{"n_layer": 15, "d_model": 128, "n_head": 3, "n_kv_head": 1, "head_dim": 32, "d_mlp": 512, "vocab_size": 8192, "activation": "gelu", "norm": "rmsnorm", "norm_place": "pre", "norm_eps": 1e-06, "positions": "rope", "rope_base": 10000.0, "rope_fraction": 0.5, "qk_norm": false, "attn_scale": 0.177, "bias": "qkv", "tie_embeddings": false, "parallel_block": true, "init": "normal", "init_std_qkv": 0.0393, "init_std_o": 0.00829, "init_std_up": 0.0393, "init_std_down": 0.00359, "init_out_by_depth": true, "optimizer": "muon_variant", "lr": 0.00902, "beta1": 0.95, "weight_decay": 0.022, "lr_head": 0.0109, "grad_clip": 1.0, "warmup_steps": 200, "schedule": "wsd", "decay_fraction": 0.764, "decay_shape": "linear", "final_lr_fraction": 0.0, "batch_tokens": 32768, "seq_len": 128, "doc_mask": true, "z_loss": 0.0001, "train_tokens": 153500000, "steps": 4685, "dataset": "wikipedia_en"}
Each number is 128 + 32 x the weight over its row's rms, rounded and kept within 0 to 255. Layers, rows and columns count from 0. The size above them is the row's rms in percent of the matrix's.

# layer 5 attention value, 32x128, rms 0.106, rows 18-31, columns 0-63
size [ 98  91 100 100 115  97 108  98  99  99 108 103  92 101]
[[131  80 137 109  65 128 165 130 135 137 115 107 155 145 110 117 153 144 133  95 107 103 140 156  71 140  90 140  73  99 146 149  93 205 113 107 109 192 157 171 119 133 168 146 192 134 113 127 113 183 109 116 166 155 150 188 104  49  80 128 139 144 141 152]
 [ 90 134 131 182 147 132 156 134 122 158 131  89 152 113 100 127 145  82 134  90  91 101 123 182 129 154  61 193 141 119 169  92 129 173 109 111 119 138 120 162 142 117 124 114 171 198 116 108  62 173  86 140 170 136 131  83 160 191 153 130 154 118  80  88]
 [136 103 153  86 133 193 131 163 120 131  89 117 126 148  79 110 165  95 145 160 157 128 145 130 128 160 118 153 116 203 157  56 183 135 189 108 114 116 105 104  92  80 216 101 116 114 107 111 158 193 105 121 118 105  88 126 154 107 139 111 154 114  81 192]
 [125 112 125 169 145 126 104 127 181 133 112 165  83 146 109 117 143 129 182 177 144 119 111 239 110 143 152 116 123 162 102 120 138 126 168 117 111 104  82 113  65 126 188 119 182 120 132 134 107 146  73 128 140 149 143 159 131 166 138 140  73 157 158  79]
 [ 87  97 110 168  97 103 147 104 131 172  99 144  90  61 136 148 121 106 146 100 131 124 156  93 165 115 117  69 141 187 157 128  88 177 107 200 140 177 107  75 131 137 125 136 122 105 138 120 198 129 152 136 133 176 133 120 127  92 102 127 132  84 111 101]
 [165  99 139 118 110 117 173 126  87 116 130 171  88 119 101 121 139 118 104 119  98 103 123 179 144 155 123 180 157 143 144  78  87 145  36 107 124 151 191 128 106 176 108 182  98 129 132 149 206 141 111 181  88 161 158 126 144  99 158 137 170  99  79 126]
 [103 165 160 110 152 136 133  83 159 145 116 145 151 177 177 128 117 143 158 144 163 103 116 159 130 129 148 153 105  97 102  80 102  70  53 146  86  97 111 108 117 133 106 168 181 152 163 137 101 178  92 131 176 134  82 107 139 119 137  88 129 119  79 152]
 [108  75 144 128 110  77  90 119 119 106  92 134 109 165 148  68 113 162 116  41  90  64 167  96  99 124 130 107 150 117 103 103 115 128 173 151 133 153  85  63 105 155  88 132 126 129 124 147 136 154 137 193  87 128 122 134 141 156 145 120 115  96 146 108]
 [117 134 125 139 177 157 114 115 158  98 101 115 151 138 183 128 117 132  86 181 137 183 142 145 141 174 170 155 139 172 146 146 139 152 121 142 143 140 127 162 136 181 148 128 181 182 147 100  47 175 131 118 137  79  94  96 125 143  39 142 132 136 144 191]
 [132 120 177  94 111 133 104 123 115 130 132 109 144 198 129 169 198  89 123 146 120 132 104 150 185 154 162 106 180 123  63 165 102 167  93  91 185 148 138 126 127 107 123  80 131  96 101  85 104 168 111 101 165 152 145 116 162 192 127 130 177 116 139 180]
 [ 84 162 155 153 119 123  97 151 120 117 133 177 109 140  96 139  87 142 116 159 194 188  89  92  82  64 103 118 144 127 168 155 170 149 126  84 162 110 153 152 110 129 130  82 194 168 149 134 154 109  88 154  89 171 148 117 120 112 219 128 141 159 131 151]
 [167 124 154 139 139  90 117 106 107 134  81 145  84 131 144  98 115 120  80 102  72 147  88 130 148 148  81 145  88 132 116 124 179 113 144 123 122 168 144  66 117 151 149 152 156 111 108  51  99  91 101  84 177 106 157 128  99 141  82 163 114  84  90 138]
 [ 62 127 125 180 182 116 106 156 160 142  98 204 113 100  83 126 169 105  95 166 179 164 106 144 116 137  76 107 134 167 135  90 106 134 138  71 142 103 185 133 132 152 100 105 182 147  81  76 103 158 139 123 138  81 136 113  75 104 117 115 132 128 118 117]
 [154 129 150 181 166  75 169 171 133  81 128 132 120 183 154 108 116 131  82 132 184 124 183  85 108 171 102 121 100 122 135 119 139  66 134  96 153 144 175 143  71 114 173 120 121 120  69 154 109  49 175 124 144 154  89 142 160 125 120  85 144 121 155 134]]
# layer 5 attention output (transposed), 96x128, rms 0.142, rows 18-31,50-63,82-95, columns 0-63
size [ 90  95  86  95 113  92  94 104 101  96  97  93  92 100 102  87 108  88  94  93 114  94  92  97 109 107 112  96 104  95  95 104 110 112 113 101 108  95 103  99 101 104]
[[169 126 152  81 124 116  99 154 151 141 134  61 136 123 170 160 136 179 153 141 110 118 112 164 150 174 117  85 123 164 188 117 137 143 124 121 170 161  87 175 145 145 158  78 178  69 123 126 188  89 136 125 100  83 149 130 155 108  59 151 165 129 150 148]
 [129 105 176 129 112  79 195 179 136  73  74 135 135  88 126 116 112 163 118 132  94 186 133 153  97  84 197  28 181 178 109 173 170 115 123 109  99 107 134 134 138 149 113 141 120 148 173 103 147  75 174 127 133 101 127 183  87 122 184 152  92 144 137 136]
 [108 113 130 182 171 154  63 132 141 179 134 170 104 145 124 155 126 109 174 182  83 114 152  98  93 148  93 124 101 168  97 123 125 114 144 164  96 139 202 167 116  99 180 160  97 118 156 139 140 151 114  91 141 130 123 130 144 194  25 118 191 178  98 165]
 [144 111 117 118 163 108  88 110 101  93 113 145 104  69 145  78 138 136 140 142 126 145 135 166 102 106 102 207 145 207 154 130 117 180 145 107  98  96 145 112 155 113 218 112 102 106 124 107  90  88 140 108 164 116 135 115 118  75  94  91 164 113 134 112]
 [ 91  92 118 136 137  86 177 160  93  66 106 146 120 119  82 130  90 182 109 108 102 130 139 142  67 142 189 127 237 109  91 154 121 162 186 134  83 130 127 130 124 127 137 127 109 141 147 138  94 201 125 173 100 144 128 178 144 133 150 118 112 199 149  84]
 [127 124 129 185  76 178 129 107 100 153 162 186 132 102  95 145  97  72 141 132 168 127  79  92 167 157 173  98 126 127 137 114 132 141 172 140 146  98 132 136 101 117 133 139  84 180 173 159  94 141 143  66 174 231 109 109 157 156 164 133 115 144  59 169]
 [119  70 130 150 186 173  93 124 103 165 164  40 151 123 152 206 139 143 143 200 141  72 161 134 130 151 129 166 110 153 135 173  98  91  58 102 108 146 153 101 168 175 109 158 163 100  93 118 175 150 141 122 147 108 150 171  85 116 108  88 129 115 159 122]
 [105 171 119  67 151 148 105 105 191 102 154 121 134 108  87  94 127 183  94 121 145 139 148 115 119 142 155 172 166 154 118 134 148 140 151 165 128 101 127 121 142 156 172 124 137 164  90 125 193  66 108  69  67  55 110 174  96 128 178 147 150 124 164 154]
 [156 111 127 107 105 191 140 158 133 101 134  77 174  97 105 160 100 157  82  48 120 118  82 124 158 161 147  60 151 128 113 128 142 191 133 147 173 128  90 146 141 154 124 131 150 122 170 118  97 101 128 128  62 165  82  95 105 104 160 169  84 120  97 122]
 [144 108 142 134 123  99 147 106 156 174 109 133 126 113 149 156  98 153 152 180 109 104  51 187 175 138  93 162 131 119 120 129 117  77  94 153 138 153 150 123 151 113 121 156 133 133 118  83 159 117 105  79 135 125 196 150 100 134 101 162 113  98 160 115]
 [ 93 186 178  87 150 169 102  69 190 185 123 105 123 126 154 121 173 106 130  85 163 121 104 110  99  89 115  99 148 135 144 114  61  90 135 104 124 117 119 118 145 155  92  66 124  66  69 148 128 130 129 142  98 174 165 103 130 181  95 194 151 109  63 109]
 [109 110 116 160 106 141 168  98 161 137 119  81 117 122 164 121 165 183 136 102 107 133 127 140 151  72 135 126 126 122 152 147  90 133 153 101 217  85 140 108 116 174 146  99  66 112 139 153  97 178 170  80 117 193 126 175  93 101 106 115 157 169 163  98]
 [ 68 105 156 102  90 126 182  99 146 118  98 164  53 118  64 119 177 115 148 137 108 109 125 135 189 101  98 128 145 104 165 200 121 151 155 131 206 113 153 136 145 102 116 109  63 184 149  93 110 142 128  97 101 154  78 145 183 122 165 125 156  67  60 138]
 [120 138 144 173 115 101 160 106  79 126 180 133 120 101 141 138  76 144 179 129 119  94 116 154 185  92 101 107 111 121 101 149  89 142 142 136 129 136 106 128 117 131  86 160 106 176 153 163 117 112 103 148 169 134 118 166 122 106  91 159 176  88  97 102]
 [ 73 160 141 165 197 129 139  82 125 139 103 141 137 131 104 136 140 118 118  92 136 140  97 117 172  61 166 106 156  54 104 143 187 110 148 107 111  81 109  94 148  92 105  98  94 119 111 166  97 137 177 136 138 192 112 121 106 168 210 137  98 129 120  77]
 [159 144 166 146 110 175 138  76 110 122 154 123  98  57 134 163  80  59 125 110 156  97 151 117 142 121 143 159 145  55 138 128 158 151 147 163 140 167 120 116  86 122 140 104 126 135 102 147 142 153 155 146  92 160  99 104 146 141 128 119 167 146 159 102]
 [114 136 157 108 111 111  92 140 134  75  98  83 126  98 129  85 140 184 110 117 145 154 109 216 151 115 142 114 150  59 133 128 140 108 151  44 130 150 131 114 139 174 124 155 183 156 110 122 159  77 151 109 134 125 139 123 118  74 154 166 117 138 178 131]
 [118 143 165  46  81 129 108 150 192 171 115 118 143 188  87  68 133 145 149 111 119 137 157  95 170 180  75  71 125  97 139 151 164  91  95 173  96 167 182 126 107 173 113  94 169 134 141 187 132 114 152 144 103 115  94 120 127 112 140 150 114 128 151 142]
 [125 184 157 163 122 153 108 109 137 199 132 134 177 185 136 149 142  82  79 117 152 160 147 120 142 133  65 219  91 126 144  88 142  96 117 113 120 144 161  65 138 102 102 131 158 131 103  63 151 122  89 114 182 144 109 180 154 100 118  91 151  69 105 171]
 [127 124 155  86 131 181 125 156 123 145 130  94 123 124 167 110 115 166 136 196 156 116 112 137  88  66 134 118 128 115 123 107  74  79 139 136 145 110 143  84 147  77  87 165 154 117 118  46 106  81 118 144  53  61 121 104 148 164 176 194 114 103 188 162]
 [155 147  90 145 155 121  76  87 146 122 167 141  92 152 106 108 131 170 103  87 116  92  62  90 149 148 136 145 154 152 100  86 136 109 202 145  76 130  90 186  78  57 139  81  63 127 157 155 103 118  78 103 142 107 166 129 157 181 181 139 113 119 192 135]
 [157 122  95 121 109  93 130 120 116 168 142 180  99 105 162 193 131 105 235 133  98 141 102 145 131 121 105 123 130 131 127 153 101 129 128 156 122 104 133 172 175  55 135 109 104 134 135 158 115 167  77 152 135 153 166 163  93 105 107 164 126 125 105  66]
 [ 81 136  76  90 147 103  80 124 116 181  69  99  92 161  97 131 133 110 210 125 118 132 105 125 106 132 160 182  93 111 127 116 148 133 123 104  97 167 125 125 157  68 149 152 142  66 103 121 158 118 143 174 150 121 169 119 118 136  68 117 141 150 164 106]
 [152 226  88 125 108 127 168 193  98 104  55 153 158 165 113  73 124 162 102  99 189 132 160 143 152  58 144 115 114 151 111  60 160 120 120 135  94  94 127 113 105 172 190 131 124 142 133  92 116 142 185 146 101 117 118 128 126 125 134 108 102 128 142 136]
 [147 111 129 105 110  66 145  69 101 107 165 171 139 118 127 176 121 151 151 150  66  96 150 162 135 149 132 167 229 190  98  89  81 123 139 212 160 138 154 122 102 158 153 198 131 129  96 146 142 120 119  73  97 121 122 116 125 171 116  95 153  82 169 117]
 [152 138 114 130 160 153  63 150 136 141 135 153 155 121  95  30  86 102 121 121 169 144 138 116 112 137 161 110 149 127 119 102 123 141  67  90  76 117 171 180 138  50 111 124 161 157 176 189 161  96 122 125 141 111 108 148 134 140 147 152 119 169 138  84]
 [114 178 114 154 143 145 140 139 170 136 108 136 194 145 177  72  63 161 108 109 150  73 120 161 161 138 132 125  94 111 140 158 144 144 126 186 120 129  83 116 115 205  95  96 139 118 107 156 150 123 105 138 154 141 118 159 145 115 112 142  87 144 159 144]
 [128 101 181 118 183 115 123 159 133 139 159 120 133 100 129  94 128 143  92 119  82 193 176  94 107  79 168 152 105  89 188 137  66  91 117 110 136 115 139 137 149 166 130  86 132 142 106 118 146 142 127 105 130 132 146  86 132 153 167 163  65  93 181 128]
 [137  82 122 116 106 122 136 104  88 115 131 177 159 165 110  89 117 116 132 106 167 146 224 152 131 122 139 161 114 144 107  88  82 109 133 118  55 183 188 132 103 134 191 170 114 141 109 141  86 179 120 117 100  81 163 102 124  70 102  78 144 140 130 150]
 [130 112  72 177 105  90 110 106 151 200 135 137 140 181  85 135 201 181 142 127 111  95 134 147 111 179  92 154  65 147 175  88  81 100 106 130  98 123 129 166 122 124 163  60 142 148  90 108 126 132  65  98 150 122 166 116 134 161 122  92  71 119  85 106]
 [197  89  96  87  80 151 181 103  54 121 162 101 128 143  93 101 128  56 107 103 181 144 112 117 150 121 109 106 122 132 132  78 112 119  74 168 158 118 112  73 133  86  92 138 140 132  79 145 124 147 108 106  79 133 127 139 112 158 192 130  45  62 101 143]
 [157 136  94 199 183 110 179 125  87 148 159 181 154 150 129 172 123  90  87 117 131 111  89 119 140 116 145  65 149 129 144  47  27 113 128 135 160 118  93 174  88  87  98 139  94 142 102 131 148 197  89 139  86 146 120 101 140 182 129 142  89  96 123 172]
 [140 127  98 131  95 101 157 117 161  64 153 107  95  66 191 135 131 147 166 148 120  77 105 122 132  93 121 107  98 153 122  90 107 135 119 143 140 147 122 165 130 204 159 148 135 133 136 130 151  37 197  92  90 165 112 113 155  80 109 121 162 180 148 125]
 [124 123 125 140 128  90 136  75 151 114  91 121 108 151 162 152 156 130 116  90  78 134 163 138 123 137  68 184 121 150 149 107 130 153 127 172 104 145 140 157 143 180 173  94 156 138  81 187 185 129  37 155 159 143 169 150  91  78  34  89 153 147 143  95]
 [ 80 162 134 101  75  91 145 101 148 148 117 159 149  54 131  74 121  88 138 134 152 197 154 179 107 138 126 109 103 128  95 155  93 104 163 171 139  99 151 116 146 116 139 125 121 116 114 121 151  98 108 148  85 103 114  88  92 157 147 108 121 165  80 107]
 [172 110 177 162 110 130 152 155  95 112 102 113 139 134 181 165  88 109 145 126  93  52 128 143 114 106 129 116  74 141 108 109 131 142  60 127 181 177 151 130 122 155  87 106 170 144 151 123 125 124 162 148 125 169  92  75 153  65 125  79 128 151  55  80]
 [170 115 128 131 145 168 192 114 115 154 140 190 127 152 127  45 150 116 108 158 172 200 187 147 138 116 125 148  91 110 104 153  90  66 137 133  49  99 156 163  98 120 116 164 104 160 124 117 133 124 129 123 174 124 165 162 115 155 206 103 148 107 124 154]
 [109  88 162 178 133 163  53  87 171 105 165 115  79 123 167 120 163  70 141  80  89 129 156  93 109 168 121 136 117 140 175 164 123 147 160 108 148 146  93 173 134  89  87 134  55 176 137 194 104 127 136 155 104 177 142  92 168 130 124 137 160 100 111 152]
 [130 118 126 136 175 141 127 159 111 143 107 148 160 144  90  69 122 100  66 143 150 160  97 119 165 151  78 136  56 149 126 118 114 121 148 195 176 159 108 115  35 105 152 150  93 170 145  92 129 113  89 156 141  66 138 148 127 106 146 155  92 115 106 187]
 [ 90 148 124  75 148  70 144 139 137  73  91 117 118 150 148 203  90 132 132 161 141  89 122  97 115  80 120 129 125  74 105 135 175 129 125 155  75 175  97 113 191 169 162 184 199 103 166  95 105 132 124 192 121 122 162 131 165  66  87  83 141 175 135 172]
 [163 142 121 150 138 135 147 135 102 105 174 117 159  99 136 180 158 112  96 176 161 212 120  96  47 129 116 120 128 190 127  87 111 101 120  72  92 149 133 106 131 135 173 156 175 100 131  99 127 126 122 170 155 108 215  57 132 186 128 149 128 144 144 124]
 [126 150  91  90 112 129 153 146 157 133 108 112 171 199  61 101 181 117  88  93 167 117 143 191 122 208  84 122 145 140  60 152 137 145 199 157 137  95 122  97 103 122 110 136 131  92  90 105 107 137 130 132 147 129 139 126 125 119 126  85  90 152 125 154]]
# layer 5 MLP up, 512x128, rms 0.195, rows 0-24, columns 0-63
size [ 91 109  98  98 112  99 101 101  99 101 102 105 102 106  99  99 100  97 103 102  98 105 116 102  97]
[[149  67 137 169 131 172 135 150 113 132 129 135 142 165 141 122 108 165 152 180 105 113  84 185 100 143 195 187 154 154 111 123 112 124 123 132 105 162 148 101  88 134 184 129 138 169 124 150 138 123  88 102 106 213 165 190 157 188  81 175 108  74  41  88]
 [167 158  86 124  94 114 166 109 131 192 112 131 134 133 132 116 166 122 172 123  60 118 128 163 177 145  74 123  95 109  58 139 125  92 127 114 123 109 106 132  78 104  84 160 101  96 119 187  83 155  95 160 167 137  86 147 173 128 112 129 131  84 165 141]
 [124 178 135 167 120  88 150 106 113  84 133 183 152 132  90  89 101 148 108 102 161 135 121 130 122  92 155 159 183 118 125 144 133 154 123 117  81 126 169 114 129 208 140 173 164 102 100 160 118 104 112 144  88 149 127 170  31 162 154 169 143 189 133 114]
 [ 97 124  94 133 134  86 180 104 158  98 146 131 123  85  90  90 108 120  95 122 153 139 118 106 146 144 129 164 141  91  59  83 121 135 162 131  68 153 126  72 151 150 132 163 141 155 129 132 110 187  89  91 100 127 168  78  78  83 104  97 132 145 106 129]
 [107 152  81 128 128 118 121 162 143 138 177  85  90 112 110  82 180 104  75 150 111 115 130 104 120 113 125 150 154 169 109  81  93  59 133  95 111 114 144 142 138 127 109 186  65 135 149 117 153 122  84 124 189  95  92 142 159 148 131 106 136 155 100 123]
 [106 100  87 112 109 142 145  86 137 154 192 112 148 134 155 100  53 126 174 195 155 163 141 127 100  84 125 179 136 107 127 112 113 139 103 162 143 187  97 130 214 155 169 155 179  97 185 129 135 127  72  96  93 111 111 182 102 144 104 100 114 134 135 117]
 [145 146 185 139 158 148 205 102 177 127  86 187 110 162  87 147 155 187 153 178 148 136 125 117 122 146 147 126 131 118 143 131 129 160  60  98 162 158 133  92  95 103 178 115 150 145 143  87  75 131 130 181 146 138  94 148 118 115 116 105  86  83 135 102]
 [142 133 107 191 147 200 129 135 162  60 156 135 137  95 149 132 117 141 102 137 166 111 150  98 117  96 145 175  97 115 178  34 149 134 106 103 107 162 112 151 200 115 129 129 127 102 170 127 121 128 110  58 137 138 141  95 143 103 115 176  81 147 134 133]
 [158 144 133 201  90 122 188  93 148 118  66  50 112  95 158 148 106 115 109 132 162 118 113 107 122 103  71  88 136  90  97 143 113 139 156 145 119 130  68 170 112  83 134 100 118 169 146 185 177 127 120 129 109 129 112 165 132 141 150 113  85 123 116 103]
 [ 88 151 152 156  97 148 158 126  92 138 106 106 127  86 112 114 103 107  70 162 169 134 122 125 134 146 124 101 105 157 128  98 196 127 121 168 121 153 122 168  99 164  91 101  68  75 134  81 129 120 159 102  99  91 104 134 169 155 172 136  88 130 147 103]
 [104 148 141 187 126  97 133 132 175 142 136 119 129 151 113 152 124 158 136 135 113 147 186 140  85 128 106 210 183 158  61 132 141 159 171 109 214 132 132 137 147 134 122 154 183 140 200  87  90 122 137 108 122 137  74  98 154  63 161 116 162 130  82 109]
 [171 118 145 118 128 164 144 132 122 126 138 134 126  89  97 152 144 148 157  95  97 113 139 117  99 159  49 219 171 116 121 170 159 162 128 155  70 146 109 142  81  62  84 160 145 161 218 133 103 118  83  99 142 143  85 117 152 106 100 143 137  73 100 176]
 [ 87 202 118 112 105 115 103 116 149 170 122 138 165 101 168 137 121  85 102 110 141 166 182  75 166 139 106 131 101 118 156 170 105 134 188 152 164 176 134 134  95 125 133 138 128 142  71 146 133 118 153 121 152  86 118 140  92 139 111 138  72  99 157 178]
 [143 112  77 157 159 120 167  80 123 197  96 106 106  88  90  43 144 125 140  89  96 106  94 140 138 106  92  93 144 149  89 112 120 150 136 122 152 134 157 122  69 151 116 168 131 117 118 166 107 109  80  80 107 185 116 133 166 116 171 113  81 156 160 126]
 [136 137  92 126  99 118 106  82 141  95 125 191 120  89  85  83 150  97 140 158 155 125 135 183 123 148 167 166  22 170 100  79 148 111  94 149 147 175 118 193 100 136 158 122 145 106 123 141 119 158  65 117 102 145  57 139 207  97  59 127 114 183 104 118]
 [159 179  72 102 147 121 105 111  65 143  94  83 168 147  88  69 108  94 176 175 155 190  95 121 164 150 105  99 151 136 145 186 103 115 119 155  84 109 173 148 149  99 135 145 117  98 169 149  60 163 147 165 146 178 154 137 121 126 104 168 168 130 131 169]
 [140 187 148 111  72  99 143 105 163 144 125 118  59 122 141 130 194  97 143 132 150  90 111 159 137 114 101  90 151 151 196 151  83  97  79 118 147  66 156 120 150 114 109 116 127  84 149  68 136 164 101 119 133 154 170 144 152 128 177 168 161 104 108 138]
 [123 195 140 161 149  94 137 142 154 139  87 168 124  79 142  95 155 156 140 188 114  63  72  96  67 141 145 172 185 118 114 117 125 108 144 117 129 133 185 160 139 134 140 134 132 128 164 153 119 165 119 102 123 138 166 184 102 111 146 120 142  97 149 155]
 [113 101  68  75 137 115 135 142 131 147 140 142 125  91 101 121  99  76 148 112 158 131 164 129 105 157 130 198 187 166 119 172 190  67 146 138 107 144 145 164 100 112 153 134 104 109  87 162  78 155 154 105 173 129 120 161 158 162 167 105 146 120 156 164]
 [135 105 124 187  89 174 158 109  94 160  75 145 116 146 169 164 133 123 101 135 173 154  95 124 134 154 135 141 164 193 160 111 127  99 117 207  90  82 153 156 137 130 171  97 129 158 163  54 110 141 146  88 121  95  56 111 142 165 130 109 148 120  89 146]
 [148 147  74 185 101 217 160 161  77 149  89 159 154 144 177 131  98 145  88 162 108 131 155 169 113  95 128 109 128 116 183  63 116 136  98 118 163 127 142 149 128 140 175 155 136 110  75 100 172 152 132 168 118  98  62 114 117 140  72 122  94 135 108 141]
 [133 158 114 106 150 135 132 110 132  79  99 110 152 131 106 123 132 109 155 116  83  76 144 165 170 137  84 152 130 125  76 168 148  28 120 100 126  60 124 157 205 108 138  94 123 105 127 163 132 176 101 168 105  86 143 104 123  94 124 124 135  92 174 107]
 [165 145  76 200 134 118 108 117 142 117 155 105 100 131 158 108 176  61  74 126 163 108  65 106 151  95  96 121 150 122 127 171 117 113 102 144  85 109 165 182 133 113 154 162  90 114 182 161 167 198  95  82 144 126 187 139 174 148  70 136 154 122 141 167]
 [144 159 157 117 110 112 155 176  78 190  84 136 151  91 109  85  86  94 144 133 153 140 153 118 127 101 124 103 147  61 142 138 137 177 131 154 143 142  80 160 167 120 141 148 116 152 162 202 133 140 116 117 144 159 133 162 149  95 107  91 112 159 158 149]
 [153  97 130 137  99 147 113 104  81 139 107 151 120 155 100 164 122 164 181 125 139 155  52 151 133 106  94 112 122 202 110 111  60 145 107 129 138  95 111 124 152  72 135 126 194  94  98 119 151  99  75 106 101 135 146 108 125 138  97 171 124 103 143 152]]
# layer 5 MLP down (transposed), 512x128, rms 0.0933, rows 0-23, columns 0-63
size [ 90 102  99 108 109  93 100  96 103 105 104  91  95 105 100  94 113  95  98  95  96 100 113 101]
[[117 144  87 113 122 147 196 116 129 110 104  99 198 200 139 141 178 158 162 119 182 179 100 141 134  99  65  96 127 132 123 140 139 153 120  96 196 197 169 134 110 138 107 122 156  92 107 106 113 103 114 165 162 114 132  83 112 126 168 115 145 146 194 111]
 [134 168 141 164  79  99 161  79 168 123 107 117  95 129 113 106 141 160 146 137 137 100 133 138 140 134 100  95 193 172 119 110  70 149 164  91 134  86 150 136 112 123 108 129 111  93 144 135 134 129 169 152  84 122 104 133 109 144 147  67  82  94 148 144]
 [ 92 131 185 167 123  85 155  76 121 102 130 135  81  61 157 142  75 161 147 106 133 124  93 123 108 106  99 145 135 157  78 134 114 125 133 185 115 124 161 136 116 110 166 138 117 229 179 154 118 191  74 158 119  99 112  95  62 164 169  96 109 127 141  99]
 [146 102 141 124 144 100 111  80 147 144 124 151 128 161 153  95 145 140 141  99 109 109 136 116 146  86 105 128 153 118 128 105 115 162 146 124 133 132 118 113 130  99 138 106  95 173 185 112 144 189 177 113 122 124 161 113 116  64 101 109 116 166 171 154]
 [117 134 108 132  45 140 144 141 108 157 139  74  93 111 114  86 176 132 137 133 134 110 155 108 144  78 136 119 146 162 188 113 123 160 130  87 108 124 141 161 204 136  77 208 113 145 132 148 105 111 143  95 171 176 116 104 133 119 127  71 146 109  87 137]
 [144  87 139 106 120 109 122 109  77 155 102 140 175 136  86  79 130 189 146 113 109  56 161  91 174  91 172  93 110 101 148 144 131 128 168 131 123 187 137 153 122 136 147  84 111 132  65  75 119 107  99 163 128 149  98 110  70 117 138 197 120 110 151 139]
 [129 101 143  92 103  85 141 118  77 133 121 148  89  90 177  60 140 118  93 118 158 114  33  99 141  92 115  98 156 145 150 109  98  87 160 204 120 109  96 119 132 118 174 173 153 131  95 147 160  83  90 129 177 102  82 147 116 129 147 146 124 153 117  98]
 [ 73 151 172 122 140 152 132 118 152 172 130 147 148 166 117 119 183 156 112 109  83 120 114 117 128 169 175 145 155 128 168  82 131 108 148  41 128 115 106 137  58 158 103 117 133 126 122 168 130 117 146 149 113 135  92 133 111 139 114 114  91 185 176 203]
 [166 140 132 115 134  87  72 125 120  60 104 134 157 120 136 133 125 106 157 143  79  67 129 115 121 124 135 117 147 108  69 105 107 137 149 108 140 140 182 151 126 115 140  71 118 139  90 147 127  96 163 140 116 132  91 164 191 121  22  86 158 121  95  89]
 [ 69 114 111 221 131 126 130 134 100 115 118 137 117 134 140 113 126 172 125 158 183 160 167 156 149 143  98  95 128 140  74 121 126 132 128 157 116 140 122 142 147 155 111  93 180 159 107 160  96 157 162 163 207 150 142 133  93 162  76  90 105 128 149 131]
 [ 85 119 118  73 190 134 149 145 140 130  91 175  97 117 101 146 100 147 128 109 183  92 145 166  71 114 133 101 114 100 154 120 130 114 135 128 144 142 110 129 165 179 130 166 162 164  89 120 137 117 171 122 101 163 144 103  82 158 126 123 181  86 155 151]
 [ 70  90 138 124 158 102 132 126 152  95  93 133 128 121  90 123 128 133 133 109 170 117 158 194 143 134 141  87  86  75 143 145 123  96 127 148  82 142 138 100 105 125 147  82 164 127 128 155 121  86 170 136 215  75 141  86 135 183 151  91 143 120 140 182]
 [ 95 148  90 157 156 153 142 109 164  86 110 163 120 128 123 142 173 178 161 135  79 172  86 114 169 115 118 129 206 133 110 109 120 109 179 116 103  81 141 155 170  77 156 136 155 219 132 160 110 179  87 130 121 140 137  90  90 109 120 115 125 134 146 170]
 [127 165  86 143  46  79 109 107 148 126 142 112 155 123 129  87 186 143 118 155 157 108 153 168 106 146 134 103 149  85 151 175 183 144 159 138 109 102 158 119 146 195 128 121 211 128  74 158  95 131  70  83  97  97 176 116 194 128 144  99  70 152 146 103]
 [173  77 118 117 137 128 131 138 151 176 102 114 127 127  88 146 124 136 151  99 115 136 167 165  91 172  73 177  97 143 147  99 194 143 130 186 124 145  84 182 128 152 160 127 196 165 144 135 143  71 152 124  96  89 140 125 133 103  94 132 179 153 162 107]
 [ 73  88 124 136  93 155  41 135 185  78 141 114 108 135 120 110 121 105  95 148 163 120 161 174  47 174  49 162 140 135 186 159 126 137 188 129  89  91 170 145 117 105 114  88 125 162  53 106 124  82 124  57 147 141 101 166 118  92 101  81 126 143  99 146]
 [144 166  93 101 100  65  72 146 183 156 160 146 139 135 155 143 121 143 121 164 167 157 105  89 139 130 149 139 110 120 142 120 128 129 132 115  66 123  92 160 129  81 174 148  92 105 118 136 173 135 110  82 156 120 129 142 139  94 156 235 101 149  75 213]
 [130 134 139  93 164 115 115 161  91 180 135 149 108 148 145 133 167  85 134 109 122  73 158 103 135 192 160  98 110 112  63 120 123 120 142 135 161 109 106 114 148 143 144 114 107 131  96 172  95 111 154  98  96 168 111 140 139 128  53  83 127 108 146 158]
 [123 164 120 138 117 104 124 149 234  90 130  84  81 156 101  98 152 111  58 120 120 174 142 116 148 143 114 138 142  99 101 103 159 109  72 116  83 170  98 139 141 128 117 117  77 132 117 122 129  84 138 156 137 164 137 134 133  88  99 129 144  91 153 137]
 [151  73 179 130 177 198  75 133 103  72 157 132 169 145 101 186 125  61 135 126 140 125 105 148 169  76  75 171 103  98 122 158 133 198 124 112 125 144  95 111 117 159 112 163 205 108 135 118 152 123 136 138 153 143 145 154 115  71  82 186 156 179 160 116]
 [ 84 156 116  76  91 168 206 146 141  76 186  60 101 143  78 134 137 129 113 110 126 176 128 130 102 120 136 101 170 124 140 178 109 101 182 109  93  86  87 136 167 106 102 108  51 127 111 141 117  91 140  86  70 126  96  95  95 187 165  98 128 148 145 116]
 [161  88 126 172 132  90 116 203 159 151 132 147 153 177 150 157  81  88 129 111 142 115  97 117 140 129 119 127 144 124 104 145 120  89 139 135 176 204 125  94 112 141  88 142 165 148 122 182  97 120 132  73 132 160 111  70  98  76  96 135 116 106 117 128]
 [138  68 152 155 154 132 119 162 152  91 125 132  80  92 120  72 123  97  93 166 158 182  93  98 165  89 155 134 100 118 131 137  90 165 156 186  89  86 149 119 165 152 109 170 151 128 167 118  69 156  91  84 180 110 132 155 116 122  57 127 167 167 110 131]
 [ 94  99 181 133 138 106 151 137  81 140 138 107 136  98 120 121 114 150 120 162 149  84 146 141 158 131 104 119 167  91  77  99 133 129 148  61 145 157  50 165 130 104 102 114 164 159 119 136 163 106  92 142 142 177 111 166 149 105 176 153 114 192 127 112]]